Part of a small language model's weights: 15 layers, LayerNorm before each block.
Each number is 128 + 32 x the weight over its row's rms, rounded and kept within 0 to 255. Layers, rows and columns count from 0. The size above them is the row's rms in percent of the matrix's.

# layer 10 attention query, 64x64, rms 0.119, rows 0-24, columns 0-63
size [110 103  86 105 121 114 114 109 102 120 109  99 112 107 116 105 105 104 106 100 111  99  96 107 108]
[[ 48 185  91 175 138 136 179 102 107 159  77 140 122 122 146 158 137 115 140 132 140 144 170 130 139 122 130 156 142 122 128 172 138 112 177 152 159  80  85  62 178 109 125  74 109  90 139 132 128 100 100 140  82 159  60 142 118  85 132 174 133  73 148 117]
 [127 127 164 188 151 138 136 119 129 112 122 120  66 129  97 174 153 117  68 144 136  79 183 115  91 165 109 107 102  69 103 175 107  95 116  80 178 128 124 113 143 162 180  92 169 124  96  86 172  71 108 139 137 159 171 164 159 174  97 150 135 134 117 153]
 [119 111 121 178 144 160 126 121 177 168 107 141 121 121 145 135 139 135  92 138 134 147  97 157 136 151 102 101 135  68 102 156 122  54 153 150 154  53 130  88 172  49 129  91 130  94  64  69 140 101 141 108 127 149 111 175 126 165  87 134 182 157 161 107]
 [125 129 202 142 140 145 154 149  84  93 127 107 127 130  97 139 121 129 121  74 171 108 158 115 161 130  82 106 162 139 106 170 153 133  87 177 151  82 155 101  85 227 141 148  79 134 116 132 111 130 118  99 123  94 120 184 145 190  72 155 147  93 107 102]
 [136  86 136 180 119 169 111 146 101 120 174 155 102 108 102 160 159 111 116 141 138 117 135  86  54 141  96 201 166 155 153  94  47 162 116  93  94 119 117  93 157 134 112 131 164  76 133 135 110  94 165 134 135 154 106 109 124 208  81 165 125 126 149 100]
 [137 116 161  96 126 132 111 126 120 141 135 113  75 184  62 141 206 158 105 136 136 104 142 155 156  85 116 111 128  88 124  80 186 124 129 151  99 118 121  47 196 104  93 165 125 152 165 133 152 148 116 164 105 138  74 118 116  44 129 106 116 120 134 148]
 [153 107 116 133 138  38 136  77 133 170  78 104 169 180 103  87 127  96 136  84  92  80  89 134 112 126 110 176 116 136 178 104 136 151 194 128 112 121 115 151 193 133 148 160 123  73 160 126 117 100 125 109 170 152 114 104 167 113 151 191  99 127 137 149]
 [148 179 124 118 149 110 119 149 125 134 205  72 189 174 147  95 100 158 120 133 135 117  76  97 114 192 112 146 100 138 168 138 174 106 166  73 106 152 156 156 103 122  96 135 155  83  83  88 162 160 145 132 104  75 103  54 103 130 117 126 119 103 144 150]
 [145 173 125 106  95  97 146 133 105 109 149 207 120 127 153 101  92 174 103  89 105 107 102 100 107  73 113 122 164 111  99 165 130 170 154 159 149 145  85 169  68  94 145 167  83 141 124 123  97 143  94  96 171  92  84 181 178  77 131 150 137 119 176 117]
 [ 73 162  94 113 132 124  61 119 136 101 131 135 179 116 108  92 121  74 120 145 137 177 138 133 159 119 127 104  90 162 123 189 161 158 154 160 178 132 106 131 139 162 111 156 110  72  86  70 165 199 113 150 124 176 112  83 100 109 147 168 105  81 140 154]
 [136  57 157  74 118 124 105 128 127 128 170 148 131  84 124 196  78 114 181 157 133 170 185 183 108 110 123 150  80 112 131 108  98 176  86 101 120 161 122 150  89 133 158  70 139 152 129 151 140 131 140 121  98 144 173 150 161 132 165  93  62 162  97 138]
 [ 75 138 172 141 173 150 107 131 152 161 132 122 110  83 141 183 123 181 137 120 120 145  91 148 116 133  93  88 109  78 166 145 114  81 128  71 126 126 119 106 158 125 161 129 137  77  74 106 196  83 141 145  65 126 174 179 131 119 128 180 113 190 119 104]
 [101 123 142 118  74 100 187 136 147 144  77 119  33 177 105 116 142 149  88 178 109 149 147 103 135 101  95 114 144  56 156  99 117 133 120  55 134 179 144 160 120 175 153 140 167 166 126 150 153 126 140  90 184 131  90  84 137 104 118 106 118 114 136 123]
 [103 132 169  87  66 129 135 148 146 103 120 113  97  83 131 146 113  97 112 196 105 179 139 150  83 153 106 182 105 141  96 122 138  77 121  92 151 145 125 211  94 119 177  44 120 146 108 129 141 130 160 117 111 136 142 107 126 200 142 100 167 155 132  96]
 [106 184 187 141 109 132 198  61 117 123 155 116 129 138  63 120 165 116 109 116 154 138 160 119 107 135 129 125 101 134  25 167 173 152 130 147 158  98 165  87 150  92 148  92 107 144 132 103 152 179  97 171 167 107 105 125 119 154 101 111 128  82 159 137]
 [152  92 153 123 191 126 129 142 133 167 110 112 106 146 222 143 176 169  81 135 119  54 135 136  95 144 107 127 158 110 214 113  99 170 122 115  87 119 127 109 171  96  99 132 161 160 129 101 151  71 122  88 121 146 127  94 138  79 106 120  80 136 115 135]
 [ 92  68  87 128 115 145  86 158 113 140  68 123 156 103 124 138 124 126 169 152 137 167 129 136 156  89 121 154 169 168 191 108 179 139 102 113 118 100 107 102 144 223 138  82 106 125 117 207 158 121 162 110  63 147 136 147 131 129 136 141 132 113  80  90]
 [144 141 123 120 151  81  84 126 147 138  93 172 139 120 117 112  75 145 104 155  78  80  74 193 169  69  81 105 148 120 158 117 101 109 161 158 130 101 109 151  87 115 139 139 120 139 115 170 165 154 136 112 173 132  81  99 179  74 130 195 170  94 146 161]
 [ 74 120 158 139 111 150  86 138 131 142 133  92 194 103 104 114 147  91  92 150 109 112 127 109 132 115  51  88 137 203 118 134 163 169 112 140 176 118 120 105 152 140 123 197  94  81  87  99 155 141 122 129 191 151 107 156  90 126 111 196 136  84 149 105]
 [132 124 165 128 194 132 168 121 148 134 160 120 161 157 165 167  74 129 203 127 129 195 116 115  97 148 167 124  67 123 123 188 123 169 151 140  88  50 142 120 178 103 133 126 108 123 128  79 117 113  94 130 125 119 142 140 122  68 146  74  98  83 133 118]
 [104 149 160 124 140  96  68 139 145 138 148 175 146 116 127 149 158 119  87 144 139 139 155 154 129  61 127  88  96  73  89 138  98 109 173 129 191 158  87 149 144 132 147 100 128 105  54 111 183 136  66 191  89 167  91 130 158 154 153 148 115  99 164 138]
 [151 155 152 111 163 171 136 107 168  68 158 106 105 155 160 171 104 136 118 104 159 131 125 114  96 155 155  58 115 157  67 142 150 162 116 154 138  92 154  64 140  83 166 163 109 192  75  81 194 168 109 113 110 126 144 165 124  96 136 110 110 118 155 112]
 [ 61 144 120 176  89 139 124 148  78  97 122 168 136  64 125 158 112 106 155 177 113 155 179 158 168 118 122 147 169 141 154 143  95 178 123 151 121 164  85 121 103 155  89 134 149 101 127 117 101 103 133  98  64 178  96  96 150 119 142 156  61  68 132 160]
 [116 126 138 115 131 154 163 105  99 133 106 136 120 129 172 120 154 190 121 151 172 123 150 177 200 149 152  95 142  86 119 162 177  67 126  96  95 167 147  82  95 136  83 135 159 154 156 107  94 171  89 113  78 135 112 175 136  98  80  65  96 156 128 168]
 [107 167 174  70 133  88 136 159 137 199 118 122 139 121 112 103 181 147 109 157 136 160 133 167 130  63  77 130 122  86 118 150 178  87 126 146 162 151 129 146 162 190  91 134 155  94  86 142 198 138 130 161 106 101 138  86 109 114  80 123  77 125  97 101]]
# layer 10 attention key, 64x64, rms 0.105, rows 0-23, columns 0-63
size [102 108  90 111 108 109 105 106 105 107 107  97 101 115 113  96 122 110 110  90  95  92  86 105]
[[112  78  88  96  95  76 119 142 165 147 140 122 165 171 140 212 154 147 147 100 119  87 121 101  92  80 108 155 132 126 122 164 132 162  89 188 125  70 149  81 159 157 163 121 107 136 126  95 149 107 125 146 103 138 110 112 117 105  62  74 143 138 195 106]
 [150 138 156 177 184 124 149  95 135 108 118 137 125  77 107 121 145  97  98 146 142  85 158 130  73 146  70 121 156 125 113 106 100 143 127 133 128 136 188  97 142 171 164  90 119  48  92 100 114  80  72 191 137 112 130 164 189 142  94 163  90 127 135 170]
 [ 89 126 135 182 177 118 125 133 174 150  81 127 153 141  81 121 137 161 134 130  86 100 113  38 113 135 119 105 163 122 131 134 142 119 149 149 112  83 175  91 134 177 127 100 136 100 148 138 161 119 127 116 164  80  64 116 201 121  79 121 129  65 142 188]
 [124 151 143 143 161 162 160 125 154  80 129 132 113  60 146 181 135 135 132  79 177 136  74 217 114 124 145  86 140 146 115 197 144  71 114 160 136 116 163 114 102 145 132 154  92 117  88 123 101 114  94 130 102  90 109 188  95 192 100 155 133 149 145 131]
 [129 132 127 166 116 128 140 107 137 102 145 185 178 117 141 111 110 112 134 126 104 159 108  83  60 121 122 107 159 165 151 135  45 177 119  85 143 130 148  90 186 127  89 107  82  65 167 184 113  99 124 153 161 133  85 160 167 167 118 165  85 137 129  89]
 [166 116 103  67 131 143  99 139 133 191  90  97 152 168 133 135 145 128  86  59 161  80 131 101 131 155  78  60  95 107 121 113 143 155 137 128 187 148  80 104 191 122 156 160 120 202 156 128 113 154 104 120 129 132 124 168 143 148 142  80  95 121 158 160]
 [197  75 150 119  96 110  84 123 120 191 121 112 117 185 145 163 185  86 132  93 117 151 115 140 185 111 132 140 146 168 154 166 118 167 114  74 113 114 101 133 127 113 122 140 125 133 150  77  66 161 169 147 154 165 113  90 107  70  72 165 101 152 120 129]
 [ 99 134  84 125 158 108 150 161 126 111 171 102  86 129 109  66 159 108 150 147  92 125 124 114 130 192 116 133 124 209 125  91 154 121 152 119 146 162 146 173 180 166  89 150 102  65 153 133  98 175 183 100 178 132 128  61 100 120 170 135 106  93 119 130]
 [136 149 158 110  75  91 108 164 181 101 140 118 110 144 145 117 103 175 130 107 163 136 138 134 111 130 178 111 109  71 116 159  67 102 204 129  88 165 142 159  40 114 157 190 134 130 130 115 139 151 110 127 118 127 148  79  76  60  97 139 154 150 141 136]
 [ 88 157  88  77 137 151  93 121 155 133 202 128 138 144  92 120 117 115  76 142 149 167  89 120 129 136 117 155  90 141  98 128 170 168 104 179 168  91 133 159 156 129 149 145 130  72  79  57 124 188 179 154 105  89 150  88 104 123  99 133 186 114 138 116]
 [103 124 138 116 113 178  96 115  71 116 136 176 113  97 148 148  92 107 134 208 116 165 156 152 110 131 146 150  99 105  84 110 113 125  95  82 121 184  69 142  91 143 160  82 163 121  96 130 105  97 100 128  54 209 142 149 170 150 151 132 149 156 102 144]
 [103 138 134 159 149 129 117 146 138  92  70 154  97  74  95 117 118 161 123 190 156 106 128  83 172 176  84 135 139 126 174 131 118 158 132 100 146 123 119 138 167 198 124 101 140  51 109 136 124  58 140 128 105 188 119 139 174 178 101 103 112  68 137 144]
 [ 99 170 186 102 107 109 152 142 138 116  88 108 138 122 164 116 168  99 163 197 175 131 203 138 119 112  58  81  73  94 112 133 105 145 125 103 163 129 145 100 104 112 137 109 153 143 131  76  90 144 105 139 174 142 173 138  98  92 152 142  59 176 129 131]
 [ 78 218 167 111  92 152 144 127 103 122 132 132 151  99 133 127 162 113 127 233  76 161 168 152 118 146 142 157 109 108 120 122 104  70 110 114 101 168 142 145  75 161 130  57 122 122 120 123 221 138 130 127 141  98 119 129 141 135 127 140 110 101 137 109]
 [142 104 130 106 144 160 111 126 140 145 173  73 122 150  90 149 165 106  88 108 101 114 186 102 105 108 161 109 122 121  79 147 152 128 136 162 129 132 194 101 130 152 180 193  99 185 126 128 137 178  85 168 160  58 139 154  88 164  84  94 138 126 174  92]
 [182  76 130 153 201 106 163 160 119 168 121 124 106 134 155 140  88 138 183 115 101  78 151  98 171 137  72 106 153 139 171  96  70 134 128  78 173 135 119  77 168 105 126 102 127  77 145 139  84 107 150 109 108 180 110 134 171  99 140 128  85 111 116 164]
 [102 162  84 114  96 132 144 116 112 134  87 193 164  97 158 201 152 115 156 140 179 156  96 161 144  75 123 136 113 140 134 158 180 107  79 100 158  77  75 152 148 128 121  84 128  72 104 152 151  80 154  91  63 169 137 162 135 159 150 138 122 148 125 125]
 [112 141 127 128  88 122  86 186 181 146  72 139 127 159 147 117 143  96 102 144 136 128 114 150 195 136 124  85 133 105 153 134  88 168 175 122 129  82  83 162  56 125 122 141 145 112  85 110 151 165 162 107 109 105 121  76 136  55 115 173 168 188 129 165]
 [110 155 115 139 165 162 135 104 179 153 149 143 154 110  82 149  90 124  79  98 137 203 100 117 143 114 102  79 145 134 147 134 162 136 109 125 179  84 142 118 145 158 125 203 103  95 100 101 159 188 181 145 149 108 119 110  82 133  65 168 147 122 168  74]
 [142  72 125 141 159 143 128 104 153 141 192  96 108 142 167 162 116 122 155  99  95  93 144  43 187 158 189 143 136 150 116 103 160 138 152 180 120 145 115 132 142 158 152  98 132 166 157  93  89 122 127  79  89 190  94 145 131 122  93  73 140  83  99 100]
 [ 77 151 123 107 141 111  64 140 161  89 172 146 122 134 116 127 135 144  76 157 176 130 158  91 117 159 114 124  80 109 114 105 123 144  92 142 148 181 119 147 142 137 188 118 147  63  47 119 144 120 121 150 140  73 128  81 170 114  93 167 166 152 168 190]
 [159 103 175 173 167 191 143 135 128 118 162  77 118 134 108 126  87 130 117  80 136 107 121  42 134 174 141  89 126 117 111  57 194  88 165 159 129 139 165 129 103 152 146 141 120 140 119 135 134 129 125 149  62  84 135 153 135 127 123  74 134  54 145 129]
 [ 73 152 104  88 126 140 114 145 119  70 147 151 145 126 165 160 105 131 123 156 135 177 126 177  87  91 108 165 117 121 120 137  47 191  82 162 130 107 110 116 164  97 127  99 133 115 120  84 103 141 162 113  41 184 145 120 105 104 137 141 171 177 170 135]
 [117 102 106  82 166 105 138 162 106 111  80  69 122 138 112 130 104 146 148 176 159  62 143 209  66 132  93 104 104 120 111 135 149 103 151 165 128 137 142  98 155 116 108 149 164 142 144 152  96 114  85  79 119 142 149 156 101 165 142 105 165 101 143 224]]